config.yaml
head_dim: 128
init_std_o: 0.00759
beta2: 0.99
decay_fraction: 0.81
max_seq_len: 512
Each number is 500 + 25 x the weight over the matrix's rms, rounded and kept within 0 to 999. Layers, rows and columns count from 0. Numbers have three digits each.

# layer 4 MLP gate, 1536x768, rms 0.0465, rows 30-66, columns 128-255
502483523492472519461516507507510494483484510551453478435505499500489494472534513478522464486520509466530496439508484513483524467496517518535440474497506485485489542494450487501477473495489476499501522428482477515531484500483528487482500533503451468546508496505498534482493494467481503507482519519483477481508504479516518454468497520516510515496529529502464532483484486520484481512486
486516480490513507515510497516533439511522462497528450455520505514522505475514500533509523508509501528493483527478490478477489482490525461501526509515498466479486480506472499543482459496481508476442489461502527510525484504508498476472471526494518469511510490508497490497450500518502507490530512468482530510478472516512466493478529465534477492511479531495492523523513484514455494511526
491500509455481511517460474503515500502477521498523531511513508505506486483561457427495495516502474490539553489475473484483507493486492497462497527518484483522517520503510549549511457486514483480498501501496490466493491491480537485524490440508479515513505502512488501509494496488535479457501489520514508439520503490495527525461489510515434492509486506473457516500489512499512508492491
520493509520485536450495490535494500482478468503502511497501479487497501460497514523508483489499469497476485539469464476504522517488465484551479486514510502521530478487511557484497465508492548512479483502511490460540469512514469489512488462528463478503522547485496537516501487506503487520534513486488497513519479475500508529465517485496485528489473541492545469467497505463505475488529
444484525522476469492478478472520447484457510490475478530477474503547496506501467491545495498501560509502514471494507480530494548500513515522523574539496472516489475507492474484487499448522484527528508489491507493492544477474521497486498503493520535485502499527491532508520464468518503520504494524498519419510511535546492508538514495532492454509502516509525508496485507522509490467503
561480460499525489504527515542527515495497517497494491474445512495513519517520517488514515482502488527484487468476468517495481535525474533541502533463511456505498486532509497434491510515505495483500472487521505479536509460540494495503494501486486523507471504472503453483485515517515487488495486510468474500540510530451500544486470514471483530479481495494533491527488549479495507503505
544519537461484492492469530491485527564504469477522476502473532504517471498523470418510514503506481494529510507463458465476475512546502463464504457498487437518508451498486475520489500474474461538453527502496486479457469489480461504495479513484493490486541524467527538493485472492514536529523503504533481477442492497509466474502491470502480484520524445490492487504491490461555526497504
538491431540539499479475445489505513440511446503532454490502520500524504504481461501517444500469506508504557491476500543489528520495503484484504470486488478534452491494480493503475488465539485504496526469508502502571494481462469505504465527526475467487503469541479508504503460494501505526514570511469520544552466511493481486517494521491533488497516439522511527497471482447500465526525
475465507482524493534521462490492508484500538576474503488523431480527494547525528481472515482505528545464511501484437467488509526535457506529509473507511538549539507505470512493498446464523498535508526549500454497472518519501485516515478457471494499467507486518539499561499535475535515483474522478469486534560500456486528522506506507501502507478439454528537538493493529484481488505465
537475433489542506469501508516496455517523515500526509519460447490501527518556536471490497507525500492499506517478501497520521479549494471502526493457517467510483448513507537478522502531494482495525474501487445459493525488469533497509510507488458460478487513519513510510543474507488503518505501515520469487509500545484523471546478497466467482495511534520492469503496511446499507515518
491475526482502495486487509482509513509486491552481541548496507515477540484516447513531462457488488522447522508495497569506484525491499485517513497468477471512464479475550538482480490501496464500508543522545504516504494495489458478515464494528517447489498509486501513503474479465475531532480525476506495469524513495487496501460495474534453563497506537507543538495481490506483469511456
512521470492512508513505485529488442546490503503503474481514508516464467524509443493508500518490473506482496510490490481570536472591495444477484461512508492490496480540521523537477435546460491482505477468514492463516478448505489486479498457511502502507531479520481539534504536490563517503486482525508529503477491528496492489531495502458491473509508480554533473518520517494528515502446
497545485572487488502471496539510533461517527495485503571521517509489466477542527465552526536474484505479518529529511512499547493544485493521514447513495498491508506515530477528467462509478520515472537519444499535502458493491527534535462525494507475525486445482540480524490477497518537538491456526473517470509524490528526518543520554545529480543513530550462482494497537546521495541512
532493492513497514488490476508540492474498464460459430480494473493478500512560489502511507480500500521530504484468527479504497532511497522490488540495521495513501524482477467515494467483547461486513521476483491506502549525515519439522526518498488536499505491509449490530503504503474475501501506528515514499502516493538468465490501564494546506515455473497510486470499468509471520443486
453490493485528494526544483498534485469527532493507492520470474501493508453518511519521505449535450491483474499510517520528519508477514495490478531458521458492481435532507475495505508492477464499509530480499507525546504522483505497504481480529461505557477501511475497483498468481464524506541519497508509512530485519589499446530504501563462493487506530523547541486501529502472514463529
474507514485485530516480499478507526508499528509552501501528479473498517496510537476502471490520511520539537485511471451494496504493497467484495480570505483476489526464520540517545468483516519544470471484521500502493493510530478476507470448515486481504492487509498522522476510484508484524490479498515472507478472504557496533543516487514511429492540497517576545500519481536531531482519
441546501516549480478468446500504460529534497502524508505485483478509514492530486497454488502497477481495507503495494518549490492486535457512488474490484503495504527468474516514485504479496497457488466514497474486482487468535487513482494542498476506522487497552475562490447514487522483489521499486495561510445516547531482555522500435466465452469493488504518490555532452532494497511508
458516522517478481499494522508519507525499496507491508518537494505546535522511479481458471464494544536489492490480468526509557469497480504488489489523528481492503471486497540504500493479527471532501483470499471494508507495549475531494507556528534485478492485513470483476496492487530554537503483502495523504512510511492489507500544520484483478469524495527491505488512502527522517502481
524523490553492503446521531494534509502456525519504487463492478550544488522499512499549514495468484453504521502485479484513519460549560447498547487510508458517497508525522516526456477525512514508509538463540483507508532498479535546449435478527504480522525473487484520504510458489470547548536494506451497491500537519513535512532495480487472467482482516506495542495476559506525540490511
506495429501553478478509491493490515471493439534488472514483515538491483513449550459546547492469484502451509480543512507483508473496453522573530487474525490492484507508492491531566523505478479466510501462494507510508532521490450493483550486524459512496423496499482485465495510506458479456489556506543526504541498533490500479512470550485562558507511503494494533495494523503475491469502
498496489530536544500491504503495455489464454499491488478446516515515506516492477476517523489492512485486521506493480482542490506495501511522448484500480499525521482520483520543456422494503497523467468465503501477492503540451466538470484497486492460485518502505509501511495516485478505531489439488513506519503510467531472505515492526541480539515460539552496478502531499531530503502509
497529504516500523466500517544486492517504560511557497505483497531528471503505504508510484500513542536520530499527479502472509513508527449531524466513503516461493510527530521505481463502486486485501506471559463473481516514473492497539469515502513506483513504522509503498490494475515510496527504469522512490532515511531528460493518530502506477485424483513498521511475504519479491512491
537506526468509483503481519495492470460520489535481517515515473483500463535466496514496512488496516513559517501480480518548528490523501463535501502489498503535526533505548493497458489492473518450530491530550476490514477456490502481524493492511512482463516520470500531496510533497506466516543505487511513506498445481526530509479497481549471521477545463539511459516442516490511510506499
456479476539485506512482463472433480511505536520501453493507498481496478501517491523508482501502475515526542503519515505496530501469474461495559479504508525518498501458462519488535488513512480512518503499533429467479489513513460473494446473565555490491511455514522530533486478472496478510464514567513555502521541470542533527445483501475475509486485484518491500567478479450468575522469
518517525484553514470460500494471523457480481489528481523536505519498485495485527520556507507518513450500531475469518530514527523532503443453493504479510501476531470481510494498495515487479484497541517524485464486536506523536487470492452510518469490473545465482479499518522483505494458523499521546499510503496519549554514499502504469462487454488474467533514531503498500538523533509468
525498492468470477475470509513502501486492533477473489508461463511523512517500509514498484539489484515467494488535475529456501522598508496510471497448485475484470487484486498499529464517504540486490518483538511523477519492484482511501478490561507522486476470510521463475491477474498519514495503527479486527535554524469476509563499474480522534512503482513541512526506526547532471523499
553484520490550557503436531503523484521526449472520470483544518489510538531460497515506523493473466505506485512517502513479513487510481504460481491478538499487493471493547484573508477503482530552506453487506504498538486474523491511484501503489484515476542475527517512502537507522488523510488519521507514500534477500509488470512553527514542492526513494491465454492466508544512506500466
521502482488540469462511469512480519492456494462489527512501525506544465522515491498517427495465512513436490485472488509486513522487510494514528505499473554535508490535503547530525476500479515489503490560505513524508493538542505500489519475544470506500497499519506508488526505500460516527463498520464527500488517497541514488521486500488496496476500458527531530531492541479493489463454
420496480493513518489522529516461491522492488492498506543486456519535479488514492463505480464475453557494465491511469472582534509514494507525493489486518507506518520470457533498464445493509461525511485473486458495510470509502487507489453484488445528532491516488502543510515471495483528464557507494500493507512510466524508522530478490527528534508464507525458489461412492517518473542432
481485544496507494491521481449514505485468510544500509506476483506517497490499492525485493484520491503466502523508503478509466504468478494504483491507492511524481541503470560496496493534474514478529465525510485482530478477506496537502462481476467477519472489481497509504510476484511520500537463514478530480492506480475479479512485510500526490501508533503518542505508546480480570526456
552510489482523529526495497523468480518465515500489494470543506525509462509514529513530536481505489511507516495516477467549494492525515474525501505493510515487496482499477509505500491528461484488502502472501493525496506537495514493476519504526466532496529465508477502473475453486471513469506492519493560498512487505514518470503527514481530488514482504482520504493527559520445531475465
538508490476488493468518495472518519573528527531538468512476494479477505491529495528498487455516491474524462456484501515502500515529500507560483537491469523529488525523497512480493460463500519496473507534498512513537513494431501455514492508505534534516504525480471452499503454474532521501505437502465520500536514516518546468512490493525510476491471501469517473499493489513487468464502
504487509495499495435514483498469521482500520476513485513487476509548502499481497495528500477495469530490514481482527488505560445473503493467499451463518511535514534525492515520523476526499503525471490524516477499511487539507500493507477522518503506469511497542556505428552490476503481515496481500520541508469513544511521473488495493514513483522476504539542470501463443492495479540501
505471464484520492436498490465552498489459505489491491473524534472581466517455483495478495496495510488446497444463474509483508521492476446511498527478478495518496519512527514498499490482452518511518469512500490470493515477532525492508507488467503519537504498513499496486464489473521476526528507518434473465474495545528496541525545500499501490490535505521466507539472492476459544485491
514509494522488518485508489510491527466550521492486490529479482491560497530533498490528502487508476545490492478478466468499534490508490473493495492517436474534473498467515534475473500525485442492501508504513508508523501475527465526487527450501491510477527504531480544540491521496532524506516478527471500479536464487498481495548487526465485540486532468468496558526481552464466500493537
528444516543479511482506481456449511530481483539514452469495509493492527482498490491498474526529532445490514475499518465527512501519488485491535535522443498506510503512483482518483515471512481497505526496435475498513468417474478495511485472506514541514498498475454506472507502513542440483541499528530519448512497488480503499527542477511501462520510490534457486468481467523498497495476
472483500510505523499513529499470523532508527540494553458476478550551480534534480513523519489495467551489509488493473517518471523548494495497559452504492481546507469506475520536456531473489492460493506460524501487456491515521500516514509528534440494536516527527544529479505501497522531525515472473460466532525485536465473473522480486463481518478512480494494517500493487456474464481484
# layer 4 MLP up, 1536x768, rms 0.0484, rows 30-65, columns 128-255
515510484525524468484452529507474495508517473499465510528509498493489499477525468476488554512486483443525453514508492533510511458513467517516473498512527505449479488457506491489508509531549543497522509466504513518557558484499475511496456523536550509455520476479520511483470499510525517572520505496536525494508464525479472546514487513538428503514509487541519504531491518504490519522475
491489518491533486510513497525542478539525538518482503514523491539495449462516461483500545541511499498486511473471514521515507510513493504474518517502499487527520535519522502492481548490542520515445507453514482474530504490503516497532492451519492501481518506523506495505554488526489484497476460510546508514502500481503516475520486478493536481522528507531447475486495490506508522511501
489513477473489506491519520484503539487511464513510485544453510479507503490496520534489489490484488531495505504494524484487483488503521466492507523490486479532476524477505463505549492562498476507484496469523539504512513447496533526515508531512507483454450517470505470554511537546483523528564553510480494475444491499504496472527533446516508505516491474483482475439425522525485512506510
503537487521534494502506502514519512529501523517516545475487495520521454510517460493493489529471542519471538492505533496520505469510501497511522482492507495476502498500521524513489491511467476488534488485476526491476487526511496504494517517530515496529501495526507490471483503501493494473512498489483523451480492538479521482522472522524514508483519463501470488531498484507481527498507
510473487479492480516502508497469469495473509516463489472469456502507523485485494479523505456540520455521489540520492522527458497487453500484533513520530468522447474495510479527499552526497526489535477468515505503545516520511483487487468524504508505503508536497494534522499459539488478493505499485515493498524493507502466511489521502492490477490529498490498526451480464505509476534477
491529485488535494501561488508496498521488494506463474521503479523502478492477495541509467524508509525474514508552508523487492499497498499533489505482495494478461484511547481502548501543507532487494534500439515509526505486490510484472511504480499486513489463526506454490522494506506522517521448499510489505499495514527527516461477503533509506502500491498456509453517503516495490514510
480531539499466516518530500520498442549528500509493468498502484525513479501476483563514469496500451479552482491517511510521488459497492509512496513539490474492483464524516508468489487542519467475463474477503490501473529512548487516504508473476466541474475507494477486511530484462504472548530526497503502527520499547569490491535457500471578507533476463484505514509483477557501518485503
450485469509506525558519436488501510448516497473508522471525484493471553472508485441522524520493438593507527506482491487494514498519510468493512453509461536466488555469537489547514490528527465520551496525490487455482513500499508514501511486477491532488508507508557449495522487482517464515508499502470460509479509507466448477459485489463540510514510493515519506520493510474523541529507
495493519503454519489480496475484534471503529524477461503464480505461515509501472496516516473509468446476518530484512527478495492438489465500569524471470516523524479493524507474524529483479475527496482503493512497503462482462522506487525518488488511468535519480514509491512498558514525497459488518499508505493485516530449471472528531488506508529491515512437504475483519496530508497524
491508489482491479504495496522500504487509488474491531509488518521498504482488545510464507539508509493533501521541472472550530471483475510483518460471492503488483464486464529485511513475485467493505507542521498510481482525514484495510498501538501485474461478513471536497539494501518495526512470532507513512450491502504474505496465503446477477470482478503522507538473480496473513543542
517511534506511481490489511494462503563479532480472506535477438504480507466489459539529510515460484502468528479508485505448512547479530516510489477516511513519512508499505485480451474513536493509500507515489511536497474530454494520509519501510489456466515538515473496513509518510488455507516498509506509507548480453502556567533487563514486543499489511462471515468514497489570482491481
494470489519490506497491483507448492458519450491494526513497487503561528512494514493509484473528471539478524552508515503547502527486497481496538517508486461507524496478520517531489497492556435445515489470459533556485509516525477520471458489520504485479491512466519543501527517464512466515490511491461529541496530514479458521527495484478502478503523519532493499517466443454457464521453
442484499525499515501507483510511511512512508509488473504479461500465509508506482493484536493505503470465482500492517527498521495518497481481502524464482497477533494448533478509497522517532449457486516469500519532533509479535499453449496528521453509512498521503458469490517511543496540522458474452487509472525479515506474503496512531539507506482554502470483503503517510489534502539493
506478488491505476467487476528503506519511520486475517486467503535483514504516484514461475520466504483462483501526490536484471534481467508551509523537477506524471491476487524502500486530484502521522524499514510494492502519501544531475503533484474478497512508532468516503496502504511533520506487497514516486493500457520495524494515436492489519529521533516519479494455538497553520526516
480533501502527463461520523528512475519497510518479498468505499495467508502506498519468480533523493516475501495517497501496505482490501525554476546470504496541514546515533495502514544522514501522523514485466519493501501471491461492511522525496503546514503492479490501481505476497475457500467502511479529510521537494478505494474414489513553482501497497490489502474485533487473502499503
483499482516517532493510512503539489480530517515496494472482491536494502510504492484504510526528491471469484527487494480543491491464477475521476502503534515523493492467433511523505479493513476498499529511498520477475547528489536484465497528509474497529481528493493531493497469479489520532564462491508459525511484521523481504496516506492537475493460457554538506488501513496532559519520
481491467463472426502503524527478477530461481446466477478496493490531537457449479539531479520526469525459529502520504496494493525465525551520508500430497475510476494517503468491491537472497482498497485525474501513491489455495457505475529518543494494549476492474459488488554496504503500515487535524490511507504489487515496486489487539479474495477528534490478525500509534491485547510484
489553510473473516485506531507477473514497513483447509507483482481447510506463513484485513508488484532489489482488493529496477536478480474496462412475491510502489543511511455510466459534532486487511480540487522503494508485486475515462463526525508492511479577468471516524509546472500504472510490518514502523485504508503474540517453555444518451492492483502469489531501509527487517516525
500492560495482466473517500487545522546535476521518495464552495523509506506474514519529500466515487507473502495515488483565523476490503484466516522491494512497525474511480504522529489483472469469481524532522494512554519512530507513445490502521501464466497508484504518506502502475490476491485540523538506500467542517545451502546452493486447501519501497518490468462499529535485488514496
495509474424504562487510486501487508494519474531495479506493477472479517491490489458507491477518544479477493460540505483526478487510470497521529456512534517515497506515477499501496490531500489456474531487495460518490497535516496488515532495509506488480504457514489528517471509506510490530465492529513497485544477514517502474519492513463534574453535513499456545516500474503478471432474
479516495521522483514493496512524488517511494485508495474458460523538493502491550477515504495447491489517519528468450519505515477506491524470495540534562467554466484544501498510473511514464526541483524515508489521478467487516477508512506502517538487474494511522535499519540469521508529515498532504528489521463519480472530472489485494437509532490481476554506556485511495502476533491519
488485508504471516474525459517456500514469464451514469517509467537499491470486434496540514471518512505501516496488509531503531494472533500505489511492538523492476498491514491480479518481509496435497505467534516501482531467492500478461506496532502501494479481515509534483519511522529531473521513500520509472441489537494506509488513475496514469487482489536511470510513486475457466481491
480495489499534470501500547486566525503536487525530499495520534466563512544500494472469489503521475527473520493462510483485489490507487517490531510458473469468468483476498502494480482480522490488531502463474510521481546478530497519477530501517503500491529530493485531555481554527528529544542523519545501505504485469474484492504482489516508490532497509506527483516504510483504520477453
503537457538522515494519470489500493481538496518540517497468473547509510520500466489492530463471533492479547545517508513484501494513498496478484535429504502473510476489501494520486499461484476465532534477523538473516547535492501525483494525528510535534496527571500511518486521509519535443517540447503516470490530483530472517491527470530475530496529536529537511519541503514468508495477
508516479499483520465556510534480485548523492497478477508513522449480521507508460523506488500562534533488515515485516554514498453529494479495529462486530514542482486471506535462515500498510517532462470544526531529504541495501488479526519540478484496449511476478497427495528500502512544535493509519493508487529478535475537535536527498507548552523495536503488482534542542475528506494548
526492496503544521527479528519505494497497529505486525477539547539521521521524486492506483498516505483495507492507508452484494495505502503491505525503494481527448534489515491522484475497491485512511534503530501486453485479555519504514518484517510526546494492493548504509482494459450523506518564532505498487498500511488478496515495497510490534523517498488440534513527482513507511510475
535535477521474505522532495497522458504447544537474500514505535519496466505490500496472494512487453494496544494491484509471491522519473492502472475448502472483482481534499490508488503493507555524538511476473510453502464507519465512475523482503514470515534505474530499518524493479515478507474523506531528438498499485518503550480518494492523482504494538472518527546483522528484503516528
508479464479502470472475529493468485484484461503487550529489507502541544504482503505502502486528522521529492459485517490465521523513506487485539487508452509537503491496487545494518477477525497478499540506493492540466510459524536504504487480530490535462477484496532504521508526531480541485463517504494503535521503526500479462510460494491479514476497499511494536508492518504476504497529
508553482470487536471492489508520501489478509538484448538507517474526472470459497482471502501490439542537479508548498468507496480482500511500501478474514477464515491505506484499474485563473494504465473468512515526524505485514493484498515437517467466465475506489474515490528501484537457499493519523495499519475505497507517512497518499486513530477487529527528512508459461515473455519493
522514497534503475487511489488501486474492460521552477489482505492486503507505495491496525506518495515500490525566515460510509553467532516492481521514489480458471498510502479463493512462499482483499511514521502494519522490485509515474461488490461515543473505530461471515524466508520557483501485506497479536465489495455504497528507482527469526485525523513487502448506466494483547541513
464469523521478492540509540503504523461488501528496496474448480499474465548524485457506485508478475465516512516528483545474478510482472468486519518448514499502480501511458492497488477476458456498505533494488505513545543509501471487521483533543545514501447474508519486450485529483502502519452493495520460474516464518512485511496515486519518511489512526492518511471491520551472493462528
467518547522458543474482510531446518462475524507509523510515484503551488498513519505502471487505485503520546493491542478518506526542486496506494508512460493478501475512528497508500518483535515485503549507477516469502501522480489516535473501475482535495478487521521462482444473545521474553491535479523490523507528503477526472496512477479507486503491450501532521475502507533460499486448
471517528484505444514451521502477540489448523481570502504488498513544522492516514467496533522514533496525527525476517459496536429499535491465533473532502505499511557543492500456467464504522489532520532524529480442474499453522469531501510484469512480514504509491461539503537496513501464537548505498531522468483487497450518539472494490433530507506440496476497493494474494521542473507499
486475503492506472565524490493500487440440498507504502533498464514518473533485538517553473524476517489498521499520503483499495490500485485548511504471494502496533511522423557502494480482468498513500497485534485517458460498508496500491536518475498475474502558511584514473460477510484505489533546502473490478503505476513493510478454533484452481504503498470515490514523500500514452518479
511495519546548502515531523506527520472510483490499485507468459532495512497502487483506524499494516549492473440531485485528549480462538488510483533504540468552490457493494495444494496529498487510526512524533465482522529520428490488534508520500545518497500511501469489500510514486520516507547475518486429508551462532489499536512485478497513490501522519479505490505486501449515454519496
495487518534530492515497516522469518478475508508479500507499513476452471498490552491546506540511462511518486518511510466522465489464545511513499552509535542497519562480526524459528509481516438496518543502521491485499516533470482508505490509505478466558518521501521499489510503518523477489508509539485505461510491543514545461511485492533558487458495461564515469482484499520528482519531
# layer 4 MLP down (transposed), 1536x768, rms 0.04, rows 30-65, columns 128-255
538561486458487517489484500489513486504475473470483439519488505482517518547482503523506507488498519535470522511495508515459495517526452499542506433516490490439487497450512480568491550502537512538473518483473501455466497477532469475450503502540480468520472485565484519510490526510500500491502518546529505504513454549510525512483484539537505510502546489488486473488482533476503503559522
487471480524515470541494531487469526545509459509493474569501500517486530460477511502501529526514477510441508507471493474496470526528566495477511506502473509517527486476497460530465487491480522502472517526489527455496490536512504521474506490531501502473481514469504499513517513507483524476497494489494501488520513449494447527461518490522542518506452498530536505506574480499469476501499
534523536518541500506578484493501542455491507558539482525516502502511477515513510520472497497527507540481474509489534537507486497537521518533481491545462459502518473468531504502492500519519461487482522502446483448490530508518471459492535467506490491498468505514493559487474497535526514504509539450519516519533493496516516490521458510482512493507527448523505506485503525464503520538528
496483497504518499477532495497488491467510494520481520497497513500501567487477460494497492490508501521492502492510507490494495501494491523504481517512489511488522504477512523485486518499550481488496497499517490472510507517522508505499517493497489483513467524481472496487515515508503499511491504443500511469513510494499505508482513483512514500464499517513515521491517493475491508496518
486506501522467482487487501529508466512537533477511530491493540476502518512545545518490528504470510492522496493507483483474522505502447497495558493519547501452562526482469490511511482488510511495490464511539499524470513511492524542491506558496470477480463507464504495530503477505470549505460510518513559504512474482530557511508521465489485513489472521522481526518501582516480463497523
504552492486529536487490483530512522521503505512505474481506469458504489523542499516514506490472544565511474500507520488543512508504508490500489507519525501525479516498491478499548507500517482477553493469506501505543495484549527537493508481474472511534467509524490492502531482516482505519531503543511531494480499485520476485490538473544544465506476475535479464465530506504518490492484
486548488488479496499523512542456548485520513508481542537517484526509509482518490499461501478483467484494533480521497512493478494479500497535502493479533491558507504475461480512499548512462505480461478467525519539506478543512494466492505530498437523475478531498527466479520522526478440498499513466519504442486491475500496476443529507505500481466494484495530512448507492510490489452507
491508530538505505457495468461500512514491512501488491476491504504492518478497478499459527472526491545523483488585486465532489543493498528531530526512506552466447480488485484524560483536507500476491497474436478526494517535505514494470505457521533532533455512478530525555440513523483485516503512500486519526516525470484444435540521446529506514522480488485445486516515501539492553473492
487510497493537523505458519485493468505487478493488532506514515470457490520505482512468531464446538524529453493529500483493469476512490499506461483493519514519548519535466496518534505503538518507479517524486483448512480501540478493520516522528484520547476506522512537466469517480481479456489494500538503517519514478516520476516510509461470517487442448529479489488482515514485467491508
495467503479480488464487457513505499539509535475487509495504494525523488527508501493559518519516481481463498524514572508470504511491517495496489510523497572473509521518494492482495466500499490521479506478521504510517516484473509492461507488531478513471493533525507470504487527512487495489451493535451518503518483447488549516540525508486485539491517465507504529486479488530491512488514
471470505538489494541515497506522490506533536441553533488497491478481481486482485478456499480494509506520506497511516516483486469506494477536509476501518498462492508472464511509563450478493515495523500519484486478515509515496510529472479526489501512484494508496562489501495473499464504495492456516495485490501475496528474444474475463498496548523479491495512496472503517512453546468516
539506508455513491544473519555501517533533516511492481503509479471501508483484546436490444465493508519489443491525498507512490538500460524480492508539520544519496509497501514483506520514472496514535543508549516457469483516485502506507461508487482530506479479538468497475470501458490512514505463521500490482490535512498488535499538534527511500513500432454512495476481512478458495484508
505494501466478467476481475473509562510527543526462476560507519490488520500513526499521468516449490494512467473562529489504478492493475504512463516537515492523472482461527511527514504492513517548524479516492513544471525479496562468483553491482506514520489513495481498529533499492517497498477482466478479494510491485528484565503515542502497521516513496541518490491460477476533530440470
474467540470485473535484494457496514486469499536507470512513472479492486513513511477502518441465518469488539480475490469513504511520546558477519496530494513489473523466530476525499494507514451470515442481525500469498500501479493501470514488481508486500495491505487479497497510517426508522449465520508468536483520537498485523490480540514510503534543491540482492520550464475495497488526
526498524523514498492502483482485475497459494500478495517515491508505484507491477461527533512549505529507523505512545496521481517459515506499463476479479462511487475466453539509508517501453479504511512499472515523480449532459478523486508500474478498512459446484499518505498517508464492516451486474459482540533512525499536486527525491518524480517499487529524503528509484485496486460487
514493503522520495540525475478522490545464541499538505506519475527526523478540446461522488498496490486505496513472506501511460478488501521485478543495487458489532551495513485485480536495531487509509493494494512494467470501513517529472537523526508482545520532475466481498476515497501459502526511512466460555493507498511507490468545507536514561494502509498495480495471513494500508470526
516523542534499527459450505453502456479531508487504484500483483520517436505472514470483504532523505554515524494511479489505485482511534526499507510493494468525480484497514533543533518484540497520517479500479483507510493472543459495529490472503500493505443444554510512522472526511485514554506463462492498458516528481459505492521473435527475473544495497466501507495505466513472500498524
502496506477507550501495502512506518473508490484516490528454492496538489485454437499501489544495470526484490480525520520524477519501486491489480486481502535513515473489538512485489474547522544425450516493489488580488447466561470496518514505525498526515490462511527514537487449485477502503477523508499485520522467485521491466473514492464484521459492491466530516531520527526481471476530
492505424516464469513492506482477476452501461511441481503485538481470493461503506523471516545472527519483479528528556503507499493567450502524474486505497546508519522497499457461506468461533531486514520503486527517442546522518544534480518513552434500493499485492537492492515495506504527540503501510539500524537483491495516541472541504489464474511475466541535508542497533558496508521549
469523531499501498538507510524459507530480501509522506501458510466491497483449531478464497472518491519507554523473531505495454468484462454506508521510516491460523495506520498494451493453472496516470495522526512470512530471491517520504477552475459509514508521487511497487483502493513465530533438494509506528463474492496483449483538482481532491512527510488564470492517514526480498585477
502465489528503483469452490507489549470471497491531516501458474495514445490490474499494477518488496483506522480485511515507491508500457479486545481504523515478510518499520479497505510483517517482488534509490495492498500502521485489506536499481485463488477492480518455525471544496457528541533544502497515537444497463450468500511525480528485502507477495518494524537496509498440502486494
470542494510512499514470489501469494517475541508528513451520418487525488518546497457507461469454472546521523494484512513489534557506491526494518535465493520461551491521521501479484548481498480500505528500579465486501535492468478470494527516463518514493488485508487475534496514531496497485515496504527527491513506498515500447498525511533452499496504535486525462480487519483539456493476
455497506511506476455474505502555535514496506466475451453492538561488540511471494494513451489475529495469490429568516510459496497531452462522474494487532495456475488464500540519521513485467507513522550529494479547477512496467504481473512516483486528518493508489494545532494460479483513502473495509521477507477513540460536498470492495503533475510494512525488492480467507555436496509511
508551559481507535511536508525428511529498497509512492495526514480488464495468478500516540506472494475482510545505481497518503494510468493501518460502508584581517502471497464500523474503450474535506504509563507443539536532471491543495485472557517489527538483521506463537487512511492510527468513495501542534477540462465478529478493506530460496481520447509510475505512537510554513504483
521497484470495517489472520456514487512456493536501493514468503531525483517543508508509474490494585505476469541462490495532471453498505509513500511441487540496480449497531503479523548499474547503472509484492497453506497509521485524479540442473519511513501487495515477485484492505514520556525508542503534530534508500529537485488475480545508513478498494459533486575488508458478512524454
479512538464477509519470477503455509456534456545515514482534536484523472508505496515516515488495504504493475536490494471488512483493484502475467480517498530498485505504516476515478482482536496469498475494494465471495516559494503495532497520480522489476506505535509483509498477513492490528474483490500526501504462512512474534535520491493504451475550469495495478529490570486471487512527
493475488510519496499503506478481536532487479507515514503523485538515490504474536493494505469453515484485501475506483469481497505505519514503487479527513495507498500488508499517509534473489535470466468487522508487546515481527533479485520551504477514492488514473514499466519499515503515488534512471473471500500534511522483448480468492505470526502497520500467466497528516517509464492496
499507454488512481532482508500503493512543486515490479524515487524497546479488460485521530521490564542512477490519499497492505474475516497476498476539481509530490526512522498480478502544498504486495518484489511477496528527491474514497501508482489496506460505506504506534528479553466517496466490450531457519487465473534495483463491490532492514503482511466494482493511504486499509499507
520488506511476486472529499469503497464507499496493478500477504499476460490495527491512476511500498543512472477509554530496482518473510447491489497461490494487488470490486505486521505454451512513535532516478555506507513479522519527484505519453503467485484558533484526480528507495529548491468491524482468491493533478514488503516524464497515483520486477490508495471540450550513463510517
526484447467504471493470507515525477516503507542507492497504497519490490499541519491486494490489488470489480532513508493481499505492485526486519473480502546519480474499515509467494480448486542499519499534499530489506570488481485482478501510482441501503471520496535542482520486496522475521498468547498486498507488523495490511488486500517515511501498472514500491526521522557478469496516
440512535494490539531542482535489466491499525484471513550526507502479462474484513501509476516487459500519505499504480475502521464531519534511506480492501485502541501497465472512540515517499508498457481460548497516521496492498476551504538468484501524508530504489513477509508493491513483471505484509511458492456514490501530540484518515464553499551481462476473509493533501487462527521510
512517483507529526502519540490539485452542479467532503498484500495490526485495511482549475477502488505544501497483525455524480488493488496479487435527516503477480495485489503519497499511542487480521484551502498506506467477540497500544532512541522506481470474458516473498490506499522509443501492471515510522552523506533480476499515463483487494451496498454531499542541503537473504526505
475492495486526531470492501478538503508514539509485514465502510485515483532527511466449535521494513528440495496491529502456545514495493486494466466513497488471487473519491516489476523503538510494497469503499521492517447491521471463488520464499482500506559484480457465426533473511532504473481511531497480485487486483551478508436495540549508449473493508468473491487507514501542454493545
457477500520484541489525477540492530542536505500478481505549501477450523551479521490487464450475513498496547533495498490472505516474534454534507451533483537463510460498465503494491479517487505473541525518482471520542484512440510490444467458512512485492517493500473544519512541510498439492545505451514494489504463465483489466464454503441496485511480491464458533449550537497542482477519
507492540513481509513511502479478474476481539535489495511495539523471518475500544532473517505498526490513481496475521457541460481543501505529477513501508501532499504489524508526499529503493520529520507467479503483570512489501442536463472503509481491505540502489497490525521463532520505478512493488472479483534511508515502472503502554463536458459491455502518548477478543464522534524529
511514479461553517486478522488506491545489464502537534499478479491526478502489508479490478482503509460499526489473510519512468541480447494505471518512464544507493496498478505509504543517542494481502484542494510487530550464525482503496515454513486529558483507522508511482524482495483443517522505517520493433497527483506473536493468501531472466486496515481468494518496527536539475518468